python train.py --num_hidden_layers=9 --hidden_size=256 --num_attention_heads=4 --num_key_value_heads=4 --head_dim=64 --intermediate_size=1024 --vocab_size=807 --hidden_act="tanh_gelu" --norm="layernorm" --norm_place="pre" --norm_eps=1e-05 --positions="rope" --rope_theta=10000.0 --rope_fraction=1.0 --qk_norm=true --attn_scale=0.125 --bias="all" --tie_word_embeddings=true --parallel_block=true --init="normal" --init_std_qkv=0.0312 --init_std_o=0.00738 --init_std_up=0.0312 --init_std_down=0.00738 --init_out_by_depth=true --optimizer="adam_atan2" --learning_rate=0.00167 --beta1=0.9 --beta2=0.98 --weight_decay=0.24 --lr_head=0.00842 --max_grad_norm=0.5 --warmup_steps=297 --schedule="wsd" --decay_fraction=0.586 --decay_shape="linear" --final_lr_fraction=0.0 --batch_tokens=65536 --max_seq_len=384 --doc_mask=true --train_tokens=340000000 --max_steps=5188 --dataset="wikipedia_en"
Each number is 500 + 40 x the weight over its row's rms, rounded and kept within 0 to 999. Layers, rows and columns count from 0. Numbers have three digits each. The size before them is the row's rms in percent of the matrix's.

# layer 2 attention output (transposed), 256x256, rms 0.0683, rows 96-127, columns 0-127
087:515437502550560472525543530441498507405488493512509578480560524484553465493482504516517513474504543518582466454426405578559562485526445485527455519538485572401492565514547502462509552472461513512482453514466517484493460472467527512437493485491491523551563491444480477535512453494521539529443520503454522527552534492552469491526508485382404580543508476450490420431531452556488441523539
093:532531425456510530568415582530482502535457421466488511480449508466528532512532484485520485520550521490470507473444508423522467556475491552531469534484511558498498549498458505495472525507476452477499528498473495459538499465532537529571476569505469527486488516451498555563452494478549495502473536557417496455474428467494478535583534565483464471521556551445482502461514442498534494538506
092:452467480514479441543545459532466535588470465523454506435493497520480504551517541538564567553469483501461513432573511537474491510504515503514475549546535469511499459493459483524557454487514474541484504544533442500486540502456489530534532527461532446448536472482508540474462497462558510470470520471461432542539395552446465549473524486505540459489503447476494429514463460524517521421505
100:516420488510566488588492588515477576533465515476453496536490514467485482521468478434468450458536525585470463533511482522455536446497463488525500503514509491504520652541526515472454524523503513480511481528469468532491529455398478543555491518536506476512486532504511524506551478486504488500439503526449544517561502516453566571532474477435471508410524527474492404487511462474486437560469
094:461445527423502487504536439553501455524509522487472513457529494511496489494539508526585529547578458545525464521575572498463458533516404473510492562531514534530493468481447489516501501496528479537459519525521461539458394531522564538436525524475435513564578514493462468480478422500419436562434545483415487472488494522497513476483494489517462454489524488540480558559479500492534508535464
086:597473496483527549507512553489526510495427492472557506518464481477529553507557540521377453498488553546464497488432564493519515482478437482503467497509512537500460561518466497515482520544496501481515472569474525503489530513490529461556465531522544497422480544538435514448504480517567537491485462478499490490555398501491541507538494533543506491544518475373472536515490533471483408545551
093:532462544465532416562513457474541496498544472499515490411505443507472497476503599553564505568530456476552523456483509506625435509403454448540485430528462466502473538480476514495400534466534534507532482491526548468515461458460509477527480460506433535489451551461596558463504513474509498518452559518487525490502546388435471488455511483514485473521438539456471554434478482471504516505507
090:475452525468485439560519506437478524443606510514560482497472522473473503521422474582479497495453557488525560412479445549500543523460452478407471562473509540510529437514515474524455518462569466410410542474515492521419513487501517499525487548511466464492486512475501516424510517473532536555566493459559525498523518501461494560451523430451536426510483445484522573467466502450540491557544
085:543518535492494557445450537509489393585529505453497514527484530465585538483449470487455525473539470446509571483518534503488503438478489532460462455433482477465461478505548485480437571450477450483521494511494492548539612477487520503551513517568477453499447460496449496506592505510487548465486530544527493510489468590507500507524518490495535483513462511554486460495543491516514568526501
095:405473548399533503539577496488508430499497539487564546479516508447426528555505512527531529514548519529551555468459489535530505521463492458466526525521469495466577531484566550421494463459488510431439533554505419544488561556455534437586426490457475539475554476483459507492478477545543508527514516505480487479436393556460546473474491524595415524488503541427489538506451521474518503533488
088:466547493556589450538451478535467580484504514511457578556553517449533462508470513482495510529552617556493417497520534528480505513441469515561553542586505468439456583539412437472539521547521501515507430502435488506463508505466526484541477531490521469493535464485517504471521480449528471540441546485511502563500447459534510492476511514521505478596512435417484384480546464494399513493453
089:483397505496491546491547501502480559489488550498505470445406433470503479525451507539470501485515464559557486489502505518518501505539501551557491528484522511416534521515492486531513505463587479488497368532456501505461471510462494496491528554493505524389588506506573471477405427437475564481471515477460519550579431473558441499492490496460437583559440468489544454508504489574464438520473
088:467474524498515541544515422462569587448494515489463579446542510564513483512498524467491528528472528600500454503492487509519503517519471500548474551503484562541511404421580596449444481496523482507495536454499471466516441478538472501536477450501425503568504505442591438476496483476507595435468536492483483495524592501521506463511496493455440543523469517526544548505473524548484568486559
087:479512506552479496513498522492509457525461480484485541524555531540536505443484535527481467537499450550548517559487470509457504581466550479475510482482494459545547446486531542446496533497498561500474422454477562431454455476589526504450518498552450479524542484440521525490463536460479544508497479535487570471558477490587514518479506472567468508503482493518493500474503466495433479463484
095:441525490417495497518437516500540455546487469483431569545528524505434474455507544539448534522501462494561462411451597528513507523507515475474583491470457417588546469515526569510513496451462563426482436558510471513448519526553539511407548471582455522505519501488508489462513545500468492483593519495484485490473458478559510550557418402459511495475507460503466558514524496561418500477455
103:593456503431548528508493479534437427480507471425514509459506469460508492479529472456458493474526510433561554546483477510498531521530515510510518493516447462563547534540501458426396489489488530502542473573514622449520507497501432534429467507437430520534554491522527490524522563438528471476575532555468545520472486469527488528457476487532455581531503507496506490493389537523441508520510
092:448535494458484493554473453586427559579442510507504587476495503420462502496548543483543471547490520537530482465421534491497473459447496455585482545537458484473487482417428476506546483492536485417499492506450480536497455434543450602441463476508375527554516521542458448530508519551560492517510570474508526493551476468521527496463483476513535454502507512498485507496537505560438560501516
093:437465535479495529490491513603461522498514484485470463481522503495512509417461467532399494469538521486572449414493479470499514600473466560461527486452479452466494425488495508493392508501483437553486451578578580531497448480546472504543498576512516517494494492512479507464515506512489481537562553505515566478508486481485489503488550462507548626520471502530487519504513482522536538484537
083:542487495502495561528487504513488517551504477507557604495530524487520534581506534507501526566474477476490466568436459516490545488459500481477555526456478515516509531529491524515480481486497485462524555486513439493432442546473498526492521492446515509576524541416436517505495542517496517591436519478548487472503472492476556394528446447557434529568475408443460566424511502482455453617536
085:467483483559442450529495519430447449410405474519463459562546438517457569522538480540562433505437488576590460531503495446513542508613482499489464494521537557500511464517461491492558450566481517589471481512454512463540563518478518583440523442553492505526509520487529465505489486526471453472541468464534479471483477569473492544484542540437524506499492453491516500522528583490456480503438
094:395545483473495552529491516415509357533462567478487530456494491427519506471496491458518474545476471538541487538515531458491452519558531505515572568477498551446503479498521536518485450562414494514487497505544521412493478502477530494503482517461433500447466552495515476565529543525541524502493555497538533494492468552539482467507515464528538615498583523591519510500506498498480497477509
098:516489415529539484500488568502557492457527489505481524503470479522505498493544559532503429494487443499531497556508492516475486480464549508502519485521455560473543484494571515506520516556442455468545490513516572421526500544549505480528487466504461517534476511510460578586531524538477567509593478500532502451377508520582411516518477442490546465500454553432535505491504498489496434488525
091:413564538499458469577490475489396443529534509539513512561498521507546420482460531466557512500466498538559484468478512570479486515451521512479498476511489487478554403508465449506534498539504489473413498493451490533445458496536567529446491505515483510551554541500479455477503539523540484567518535472494502513497522475474461502464497476568433426454543467537488546491536427470523525575586
082:516496484516436491536523484514427457511498548528416462566518500533472478469523574509530515482509424492492425472575503491529487469472536509496566478513544470506517349484434527501599504485506514496472478436441502473542484580529466581445471502507508528471472519433502558423434462502512420492505548464486541465477492481466480429485512469491535446517451545538578578552572542572533548482530
081:508582507448475588465447504504484389564487526430548509479532582491459526419519470537479489439459476540548524405506506548545515465538519443377474470512452501480460467535533503496470455465486500546553526531460533470546567517553474597507519565514446499495461439476476465462505555575525545483526439559484481528471493578507427485496460436442449524463490473524456473479482515462546536456482
091:441538507592498508418463560512554477414470483485488445535557523492495557547447477520451484516512468518510587534487439528459496498541541561513515467514561440471480564510538518483570532502514496520461501559476476540441508534448484501483444428443595524524485506495521540495532531413467496468500429463530514530486551509447471523550498501525492512545529437452500476499465534466476494496502
096:458481488418535484470494506459580439461484479489501562490436496441500483513512454516551460481529517425529511517483448561478469515493428509499521463503476525452543351474488582593516484467451480551536564477537454550536521554506547501445572507526458561512473441423493558499538565529536582517453470532489537500561493535539468457485492483517537642516511497463526496474469493417513517482447
087:467473506532432512485526530556491498541529540486534478526488574554509489514442481490482524488491511498455502508571426518468466479543536428485568476451487459495596452456557534503595518473393449432381509479531493508586516498485464528509521490470546533521521519459497456518506418445556469485490517456521558527515453620501521521488528479449596562515522578509557520514528572545512545449419
094:415483575534489428490548461510504481535517489533588555475555542524402565552441452459552560488557504561499530540530499460398494481468539449412535518494488535536549456528493532421485553507513520496517492511503526558509479469518513454415457478479468492494512499444505445500536543541490475514571560438526483437507545530532468532482407500562488509520457599443451511471478541462484511437492
096:459514509495426521500490524547512520519452523481572473495472472504552496494491529479541586485455421612509498478399521588504504435546515459479506498498505487577511525546548575467480486540493541492517502548493500458485531546531475560559534477537486588536501523539518451479483501523490551520543499443465496427574547419470461512513486494481420570452524514454504553468440489457485466507546
096:530506477493564531489509490513435483483461413513489498486551578519501501459562545439497460533504407499522512469477463535530468533527464584488534495505526547493502463497474454594559531470378530515527507493488512525498459577521510575482462400454491519492467512499498461556518543514486527532445536540506464511466460494554450480573486450504477480523523534487455523489524501476564536531511
086:500535486512516492538551451451456524448413516552471527531430469435480437473586538462511476518509427519492471461456440504475467507458481519584525502544531497553534495496390504531552510472455542512513486488473457552513517503477439505476470484482505569509499470502470515531457586480497528569530541521425440422523538504461464544496526476505517453519517505482520436494409468427491508512434
# layer 2 attention value, 256x256, rms 0.067, rows 97-127, columns 0-127
094:489465502488469524470509474507496512552483497488564571562435533561494460497517502565464524603459447479475419591460543412514504484501429495563515477517490505480441498446488515483470540479434476553508458514510497435516580508511467464532487446436532433450475421519489400481504549528533520477524504417492566500587499476503489470416478550514546450474461482465556501518524508520475518444504
091:501585479559499511496495588558493471506479449503510495519499493531467526440444575449455469426493431476468487508446541451470534497528445499497543448524551621494552499511579560500532512512528543462498446509518508522497460439468500466489504478529449444421474515517532388451523514493496544526553460492521545481469473523503470530541486461505500549530562450548509533538444536492468506517515
101:497437547483496506453470456566557524527458423488467564472520494491588505457522511521538474428471501483431514488491470437473431547475473528524450544497477562511403543540496494386513493422445502552533556526496525501502418543526486493480523409547499381472475500501541509494456550471580437515510512488502533484506542465519445501471417571503511463487433465606494495479510460500479501443541
094:524555508516558464486495496465463527452408484612497478474556535519534496532440451451498551530427455523516476513497488505486575464523525496443472507542509465581464496477494526507472475480447528427509428513524457456501543536493496541526503515468581492445464511476560492472489517453557449572524490504462416549553434505581512497475558504479469528495486471454480495471473526498466513532541
091:499459523510490498468535471463454528489504505485460425489435491545558482522506463499495476519477473447542507481461468531485428542527531551643482598532514543498497511494534494510513494419502469487437588512542507508533509487533468482564526556518489500505538491589496487506453561501532436489491548395504526544395518507470517490466535523508483542442497519472377531471470524501540521463476
095:502483471497452517525418492552544506536547486536477529514462465471543551552518524490494552451521483459519510513504490473494611541544513567438391477521466427467532504524493520471474501520446533514541569507482500518459536490531462462489510568592577509420500496493449436457460486522457490567533463574443581483522513525449460476538474449561561525490474513483518501432449508493473517615524
091:493500508511391534538525516525486494526466504534475475440480513531524487553482516552393490509468503502497485478579524519485433508574510499559463483461479478482541524480462542461502454568529545449520509499457505557524499557579484437486506438559420577410461484534519535459459525472426471535499540466428399496401526512554500435569531539439563510515522519515455504435527546494544513530501
088:492485473515499508449556503517567515498504467440479491416448476408521485498478577505541444507492554507416431606488531477518549509455480525493532488514534581502554500541517547525468539475496509480471505461513511475575480505472523528535530510423506537506597452517551410585372507513438487515591503418525580491487553444456536494511439510441534508515519487470502465559484545513514497432572
096:507516393549414519454570549460439572521507481469500425486478457592503464492464508486462538511579458469496421533536534525486453491509525557537441529547547475522472516546469430504506472602402414500386483510467511475480483470516488515536496469533519567500510527547571494450555585471484487471493539480514568473487471474495483466571533573514548480555472498559428505479535485472451497413473
092:505501460561444506428443472509543390443462412455481523584524473551572493488505464502460500486491505474522403517451491549491588505516493597379495510494480488487514519404556575533520474359552451494518558569472473427502478487555485613483466464518488475498509543588510532479493547468527486523449535539525480508511525518527521519391442503549425514524480544498454543503496433508498511545491
093:494476587496516507391476521533528482510509454482481491622548554556519446534511519501470488497506498467478529503438463499489507499465524444478570533494570508484488530514518595537473520484526522456438566540454518511506480416527522451510510481591515472515499563499512471503411562501524457575458480528480475458474475473524498494515524537608376497442526501524449457432455513500518529531471
091:524514505434494508534552468567518404476435490492466501500502503577480465504476473522471472536496483552590628478538468496509541557515552535463439488476536493492460512607461464444476509473491500467449430536449479465516488498505511459488531466494501517534477428541551505486550512487456483512450507536528495481512444484558523508539572565519487555507499518430466422393489484493501475589521
090:512584485460487521553380515553529453542481500453478467531604491506498501554506454501536499553550566591493459504475480504490447535518541507454495508448399539547532503506486515522416511499533489538485501463519485532531471533477480537491470551512522587513413566445540460567611473450508491498458466515459400537535516464544512527515372494534457501433523417404498471423508492516478502522475
095:505518532477513508501457542576450429586481424482556494500552482514522478486465511520599512528482574521533453572548481515498429390481467575411453549486467556532489487511504462542465521490500492507454487426518510441509504452464479512566526568412591502537489511516542441522527466463519554437516530528467521558512567516503490511516500555510438521528472511567497491432488522481529482474462
100:501476465488508476471531529438492505488486488491491543489566500516542530487433531569539597462540483473464455509519496531518474558551501565455493566453478432498513503501568569610451524538485502531446485470460471467499481550512487538496475473516548524404487480488482488478526497584439537514454482543508534482474452471417493484561481523495464450433494505518423488459596510520495516435475
092:492480472507534485508477467467568465439455514528487496587478491538566497460512446471465495491424445486489478490448470515536522459479553437449497480502455487494493500476539613570475505524522456461576530507559478450533533458523463522485496502458553475487573503526573517462493456455513479536445460569437454420409439550511419526474428496555504553479504465472529556471493511512471483439420
093:512477466560482491465495528482508459464393570545532470552518523484497490518520562465559541492528475587524495563488508558500503498521467491544506537475423510550653484477505583590464537552571575466550510480495478425505535535492526505475481484456481502495499502495530488525392533467492499565422434445476487482524469506497520498566452569511584503473503463473553444480504523530562479466496
083:503512546506509493476506510445488528478459474574482366546435508491477492531450478508513446520530545501507518529558491556469440562472562530493507569540468499533427504519482463502499458519428501508459439609460476520512507513437496508515501552521481561531516422587540507509552505535520435498456555488497480495545522516573464455446481518480504444457472599527521500492632449477494515403463
088:457590498515520531546482492533462500545542481470494553514468498450553478500528496506540551500493523438432569510544500545498477577460481383482486498490490471544478501497521372463470490534533425568534519498482488534468446524472547491445499452482584460508514530460429508452593586496511487488476506504476464571474412535549442520464458441573482459477527504487414563474502520473545524524521
100:508446477494479516509428496560453537533526576510519450591518517532368523487449491568549515573478476533445545536491564504472599490488498588485480521488509566528553491546452479499477495453524492553528510453438504475494495504533515424448484430522548575557496537391554476459483558538484465449429526468553455498531384444536529471490485509483463490483490429494484529492490494509527461477532
101:497500494522464485493487513544463521559499569461504560513487508470431480510542459512567481535505444499425465456495621481513465439475514584513464490485486426489547480505507491485520486577466465533554483497530514546533508532492485474464506594465580613578421492471536479508483500450486445519576493490437520523618493498474526504549494486552454446495489456549539466460488563481500502469458
091:517543472541487483527504548486505448462461496539443445455595518442557609554515474520446471507528478540472497455486474524544394434535511437475474520472475452511533516454484496501475464450522517522498539526572467504552415563513485522495492490550414489503564452501536545451492415460455471444534543506491441508461513477510457480504468494363568491485513621546507577509537496486475513461486
083:522556639441576481521543525540546447491506468549549462506502463509555597546520496486492436546474470482545512533480448475481484511487496496565489509494508534450478471500489553502523499521490507473501529497579499487508487545378505527544511429427440473543509458492526440443552389476534513491529456482516381542463475506530496522487414484463484565470538522558494550513547524512478516571523
083:491521584490529516517539516488542503521522506476462521467453416542486473565410527515526472510468477534440538536518480512510482488505528474468536501484500469453474498478464483541450549563535510465492485487499450423525497454526473526529518465460499550491627449505481536511524564487486549585498424467472508518497511514475534507523483462600495434495510434490532514503495554503479540437491
090:461497470529491526509561446534434501474463507459480466513477455436471472498480536560527488429554486494518499475599497487496465601478492492570491488486437574507491503563516504512543505503525484516538494483491508526582463485531528583467527485563455534480494479462429502560623569542448542450507527511557498548488563548491438548484559567594488535403474586520434531491509463534525479478476
099:478471534494496488538479512559446485549536478471532332491510467499397448519509486496481538586563562541539500491536508495490518519511513505505446478499477464585530484493499472504476474492448519524539461463481502451526460489521506506587477514527649536507480553534495447550498636543513456531486503433478558482524499529469557449577451500546462442495583453523469498497450504525515511618539
086:499498527450559530510547492513473562468413437530476447516486441448499543460510524482518446529501475529442553510543450505471517528457429475558585490451506583487539486492483515479480494574556468448550458488544512506498497558511536539536474503580497478570512521458484492452520603523492566477544464488540454457501461513533497527552435495552445492554476441543577495555475490522478485501513
093:479489435530537528571455461463461514478514496477464479556531512492538458511444500440465544468521490511450508537516494551484581562485469581502499557521577491452520506481396523509512487470517481533543486507576485509486490515534449532482480519514450547561544596489497569497566460455378512525482488589476461477458525504491451470479513477489445536495500478454535495485403534509446501414477
098:532595536522626500512491481510482528525465512555466530503566472539496490485453586512459478464582525464531585509499449513524435513508511537512527527474543514426470497523505377499513532512508454567575521507418495505492473454462480483538563474540494430552588477509516499476550468565541441412522480483483570469481542480445443490465525530515470413569483525517509516503509549479509493403491
096:501453546529533528513585518461528530458452523543513474471444526524467427507500458533568465557460500533488571555541503482506512451452550415598488447469450423481486472565497539539494505552584473470537512504560471444545498564505509477412485476562533485501488495469546440523444430520504455458535447503501581502524439576518469482519511471488520530393495554525576490508505456487477519521445
090:517501519453468536515515468472559446465443530492563452550515479563534502473509496515491462484525551517530543534486539524505468439499566450424520522496563446532504498493409620442506486525483395592511553517530517492453464539508493513472521428485476500433465504487456435504558522508509561474487461489456499506466502520462440458549467492549492498374530499550492551515491490505477499505481
# layer 2 attention query, 256x256, rms 0.0853, rows 128-150, columns 0-127
118:555506503452479477501527514549489534452417497514566452487490430473468486540519451473433506485471571519584488492540507447533472475512561527575518479545492527498507504492521514545496480546473548509515457484412467514562450521493543511478477515467442474510492462545492581530513539510484472542457475473491535513460510481495540566446480539505519481597455491532413529541416504496431535478536
118:548492469443491478514451520512425537452534505534520459516506460498446476509508501429405490440526588521546465553541500441500489507499547527541564515541558510474519506563481508566473488532495544484553520414453481481504477556518575538446430511471521450523511471480532556519481531506454588517458491489564494464413528538529564506481485502487466555567449460565428484523460532463446547461503
116:557483497485453558527468475510524467455468547553571492498410434531539506473504477501539460542417575482479459521506541459474506516479516495525527463566459480557471560466472473524566404459527521527505446509514437582540506538542512566469496453491575474479414465524469483425476435504517469521530530480582462430430478482507568451480536494459523487492534479474507617573522429410509518466437
124:526496497476449478526529505462585421531501449506490529468582550460434509589467525526502478538545498475450492490482465460405540492527444447524495480470473469515474522418514481533499441472506453408441479520503462612549486534514499539490534489517544532542435521597494462465545522539568484442565522502495523579556497504458514461490490486522575474470506470439508427460556448463535502511477
085:551442499499516545479467549588475565452507516565542524545421507520516499484544522436513520484508595543532503551484468495537471493448527519374458466539488475457529510539525506471517495520495570511548524485438510454515538527517524530470370510484589498510587484452499539511474522466510529518504426432560496410426494551533548554431482455490482495521479521555503577537507524487421554525490
137:530458513463464551471528470485476484555512486525590449501428483486560499551493519500480492547526586457480480502536524504452470508435554499546554435574482485512498505432518499543534446491532476575482502517494415504541503468472569460542450473495524517508483488518464485544500440549550515503486494501574531476486525532511572494446535488495618510444496484449540477588540470446460599467524
138:453471481571479489517489506549518520426440475510435548512570533554486461460456486463506585501525463572513488521482446523549555478564385486513476548464562526475486489518508488457437532493492477464520449550508525486470527486548412517500516571511545453516522535474494476465512529416457488520435576484440459518516494435494407451497469522468436465517482525450439536493496518514487396498490
092:512502513474492540524489546549512515584529484483563511525489520534495460460523481477499506542449545462529517486438481430472465495424555533501503492570510464488515505453495482500558491542537492515539526471518470564502515538516525555450451498514554506424519433474436458543461513522509525436504410524559473439433463478508522533458544444538524483539436454535505481515500393472417569485455
082:486490472517492513481512483506465483531556544439488517474490483496540500504536510549510552443499451507474460392486534584540478500441535456544517461541507503543438485513512431493480496493468436540475473608561479472492497457494495424541531555523435471548470513514492500469522457472442396593497553493483544533535519469499514447508527491471581462458545564442542550527524538511504437499496
111:510458473557480513508521507540496568441533544433497473443509453526470448475512448473502503435494504504537539455492541594518471432415460497458557491565539515486415515480481518478466504534455498549489467576532492451462529530490462464456501587524466512555435510476524553547515487502430450571475557468472482524547428491488470457447524478507500496483565569476460506535473554494515432507578
130:478440425570557452537439547547464553447497498484502487428542498521518388470459480489493444427466507511599518504468490480552459492491455540477543545538534566450473483487452537486517532560471525520547518515484554494441535481517468500485509539611501443459474492427577457495474526459454450503449551501533508504420544472535458466442536509511506553516456510498492511428446525543516487546451
129:441455450574555477500467547575466535449480507485421537530518525510508416452503472537499487518506502548567520528429430479532501512508437557485433497459578480460511463518485472451458498518438525463486519552481587493493504487556429508521500533524506459514499481496507484469515541441502502484506542474487494511465516490523465460500535516458434477523457513528449505417482547561510465459436
089:480437503534469416481484544617477490503529541493493539470541581534528469507491488501462461566524524544538505499503477481492531478561479489559449523522548430487437479451485501443492468511536476481433499549491558567441471479521487447511520455563614526516469527489506496418435471509451594507519494558495468481440524465548459488497465457435499498557427490487518507475554457569538481528480
118:451491519574561516515518521531494534489440489474453457501530482517520455493497507512561509466501484480494518475495476584558472479528507518466506458480544477410496460497465502452469514546467487565503525544519529466487572469517475482551495526531494412505504502499519458517550533450484434500456556496523524495509507498564508438504477510496522488424528520505479590494508483510475470507487
106:568516462465475538534491501472499456533509487528486513496494504450479554546471499478541483530467482542481427475520535440404500590505571482488553572471520515520539518523478435513547522480497523392538555441510475474623420554510583510431538491510487467483506484494493526506459520536517549463484458560557527528479558498494531467515464549491502509521485473493564411519546464472496549448507
106:459465520548560486495525513624460502491536515466473514502485499501519463500538497484480500496468526533551464450495461461542487488508476526476535455494570459491525504555522423489443494561477437535497530564462478524442445536559414517456545472487452494504482500482517478543555468468452560494465544506518402511499495487582472497436546515448500477430514586469510571520484501506480481461501
086:542491510441485480424510508587431523492514482568575519537468462523548526441484492478524420538553619476507533557533489505497467513512544475503451471472555491492552527497480438557542472483498562466530514500462407579529543511530492559500507453489522529470489514453413468517485540479515583438490493463543462439448448523491559434478469501478449534522462480462529500487455488482474525514435
104:470459478548493489512459501558527488490425490464483547556520635486507473546493469486559439544514542523573504435484422501534515550553520486477496499531457472534492480395525515529450470475515530394503500496541583566523455499563442498463540484512496462516435482544486506494466539409482519492541540516484494473437540460528518506436524497472552443520435494451480548437518506547542470483461
100:493527518481474527533566496472536499543465493445435464490503455483436550568550441491472516481492454487502560443486518513499528490461510525615501546450441399516504509469522494506517528449463509429526518477546533554593461513460517544499465493503497417520498529562495501524482452465545530446485425493504510551437490536546497534575449543477511490560498471521483462489510480508428511455549
076:498461498534497495489537484481548512477487450393495505508487482540472475498492519430434492526509520516471558495534475522526527542453471588479461501519532508509472478480478487526490406586555443437452436437530548501480570542515480449488477408528484566531412464501516510466468516454550466547488470481524467438485433522494470495415487538537451470540471491500501512531506582512506434422496
081:538450471556531398499512487487398496463456459519515523542493567502487480423472524505510487467500500513500524540481472511506451506464521530531530465491456536468555536512516470447519475535456585512496533461493486486466531438523434461523525546473514569538524553539504512478485517522429564523444550424467503423508523490441468502452516483546479545488472491486566577451524446492535538507500
084:547525475518515485566452500513483527459532552521543533561528541503518518433437549486460540480471449509455501444526531490533467553544519514424565437566540540524463507545557512397440437531499476488485495504502488457465478471515491458531495526482453579481524497479509477428488496532547520496493564545471573450494565474540440466506519527552542488457409467500481557467526485482510561446518
086:515499548539494458444523498474462509533526470516520493447519511540444437510553511469567496562514507507495549549526514491489514489456479542508449480543520530414468494476413495425571524473451536538506507583570430442489506566534464440454515524522518478567491526487463518549471453536493451550428525529508506552503495494598462505527401522498509433497524530521450540464589507488512477471477
# layer 2 attention key, 256x256, rms 0.084, rows 128-150, columns 0-127
090:555513544526518599570544516494547435474533511579488493490451500375500579468511476517511468488473451537426497537512473514506541436470514461420437521573511485493464505482456476515559514513477505603526465459462466445507485545511520532499459545462499552494606472485469478521511446543467483519530527465569460522516489487493481543497467522497536490475554481449545489501470516468521506458453
101:539513507567468488571555443570540558504469561486493491440458504479481574479482450506522520534502463557506469523485475516489582443454443493448474543510435469453416560478492462457546512523453452546514454458452482488482469548487468547454511515571490471505484469512454532549540501436468498516580572437496531482516476504504405529538449536467522440461500502460484616480459480497466499541483
088:479507520466525483460460507482507444575452493511442489533511527488461544549583468496485535443482540460503471463543525516487442498517470464499483431505431433471538478442513464551522505582487503575506474539506550499488452463504476513471479495459449529543505524475478514567558419540523496531482472474525425507404572479557517565380474529457521511489510571531505498546587530527572511535565
094:485477491538493539441417484521491415512505472500531466633519499505555504482516476443484539492440538458605574560604496526515490587467556525408545471491515524527550452498519489499530496463516485533483537518543490475452418539444477526516405432434424583491579482442484501518499523511585481513462419519492504450496511523548498547490532545477489518508498524473565473549474538501467481531513
139:552513451489436556516434490459474447521537498504520553467517491437534475505472480531508434454490472460440489505514523501445520568454536438525475486574540495538512555501468482484530475437433464519479488519534439532506537448529553497530477501514505462504535484526501447460493512573502469485521542600567569544532474457406523433545518510521530513518540453516498495491502500426473537487451
087:569558447482500540608439486503499477481403537531491468467485478448472501481472460410468549525513495524508464542499488492413535487518452492547519530537448474527508561475527493543556507513491520497548467479460474516541537501509517601451531498449468538495492522447521519517507513487513515508538453481510520521456525422486510509498444544465482475534501520484477585504451479471467520555536
126:424468552528484442458531512507507537514494525457532460511506520579527452513510555521539439482490477605551538438472481411555491548587466542528537526447568490458463433494528537452404527505538504447441551565466535500483566541495462432513559537509505518526499511547566562502493484471430519502465540527437493409490555562507480495498513458451481448424513455496501449477535571545543448486502
113:584534443469400565539493523461533486523468549467558510522523436468479585525448477484466451452482443493509464491512533513485522479497544430567478498509503509469457563465507498487564462546462492493461526517490464565483468524520506524451477499504473492490440521491494514526497520525479501496533461582462517501469508508477503452506496505472556458511491457577498499471495414435597508487483
119:432498537601575456429445513557449495445505446495495516502532574548490449523496516504576520522470565515510522480438517475506427490553454569466559532408510531476535491498475477507435538558505477478516497455542516430526479473500508502528498501458511491493503454501454525518526419462458531498471527476432456509508578495530484499457488446454410513470444495443462519532521565556487545487526
103:440441506513525457429533476529471531521502475440505457484504534557542478570499549482581526526535540520531468428484470460540437510538512557481547524464475455478557463466520495544467500566536523389486559466502498486591522508519485481515559453540497512597509495500511546489511454507513574546450510549402490451478517521525480576439490435529435526447502519500455457484575494566544493541441
115:410475461541524506436581451539471482493526520415503509498474503514520467477536525507451557435516503504580447469484547507539524478479524517506478502478504433485482436495540560489445502524598536470458564490463584471477512472488498478493474487488461540534534517565506581483483503468458515585418490486416564486481495535505506539466541489599440504522502559547463473466486453548529476461493
082:384510587486554419462604473458527531502540458464484495528488551552528514532564555536498549524500536500498498433511559465528436487497601494527486451478543486473490380494475496581447505519529500509526504461581539465515467440433511402557540493529511489539526541499461489471515462494499516536521513503536492507517539500555559552493499457507493565481510486542504417510521544610519471454523
121:473518594482498527583555477456562465517475533535520490437485454469468555442589466497536513530489472505554478492484533480524431456464482449495554488413441416490508482529520466509512493496610553478504499497501544444522484471452467499528556487433539518456538538494481539550494412497540548506500463482545508529545463547489465581502455452513551442488526452496533461534514466524529503509496
142:424526568516576451452548533479467487471436499476496491500489557468484424481475524491502527489572512547545464471401502481499496430539408492566474567492570529454497439484469518521440506526509528507442505510528546524503538482561497465505560513424500562518548513483501439431530392425464557588502504466491526518482482510457493587497453505545493505544493527499532483488480517568524476483509
131:557533456466516548502442477475519419534533516526490601518488467382497473486463464538518514465468453471486520561569506543498545555439536434448441471512511513552462555491487517506492479452503467563498450473536491539461484473542496563439416521419540511375513485551504525521503524532493452457537500541528509519546482518436532493552588530499509472468544522493516542499505499407485550436500
082:400404594540534416460516499497473515565509460465529524517530564499491497496513609480519466530515488489504492391435485509530491451552477516523471542381568511489635451444489451535457489435540451495483568493542495497502544457537477416556563485500550510542533506520518464450473481513477550526412541533433457506471538492515527502500451403536462510538523447524462460512566466608431498527498
127:558560486466528561508553438486509510497473562488515508490453478453556518480497453459431517483513480508475466505519536495512550461484536430523464467535517453495497515494469576512524496537486540610531516468517517538505476476447548525486507530445457525443513503526478484501492488538527454497580492555571489523549497476478529528488539553526530467548510510519546508539463508460482519473480
084:406423489497526442482465477501441472476535435542505526475541527484471435512525524518488568511502554456502533558509572489450463556519498556525537525469508513476562447486477468554448544532505468421470546475570546473470554450447510450534516433502543491486458525479532504447517457511436504554436521503469425537474569508507578551522487410509520535464441523571506504537488537606545512507544
091:526444536523501527490428547516490497533534537495509478470530426486428459539493473551537512510535432528473548533515502409491506553497431520451496499541559506465433509587458496548515493476530458495450448491498426429438450484535563510447469463478513511529520536520531481509466526522537478462470508574592508532487446559466501419604584467551472491506523536465524554531460519487507499485437
085:515538543483465512579486442508469576547525480503495517452499469506480589479546475526538486619415485495571410532531534462496420456481531502448488505462484419436523478439493431565469553522473515502468535547557491569561468497487502527545529463484556443515514494510442489454494514564515528491516492482530498534459562476509414532501509513466573570432457393529500524496527531539577538499492
086:482407479558510572455530521499503430487498507497509500560444446557561529573444593475521510494465571457494486513459403449448569531509456495453505464529569519549525472479544535490456469490555473468503494523524526428498573466453561508489493425521447476521490483541520482434525526540551487579495510472447546461451485541441566500548533492591411471554535500463438453487485521449465450523491
089:476571484589522469464484497565523397518482513528537530506410496591486469494531568543458446471447463500562493476458495528486511462486489502487445528603497470553469479529505453521477503510558490526453512428549503507525517470452515478509558502518519546432515492513494575584468418503540480504492483447436483536475551505436582547545462547487429476464519498428444471451483500487494486499585
094:495490496451513497560458503509545527461392523497496545473521450491557497451495444474504483435596544523531435497422415492570480501503496471519576513492504544509572468488524550467480494553546474495539456577472560482538537534501481485472466488560590439522538483482530471414476487452449537557516609501514489466510478497486434539499516453471513456446512549473470496463553482510507461413468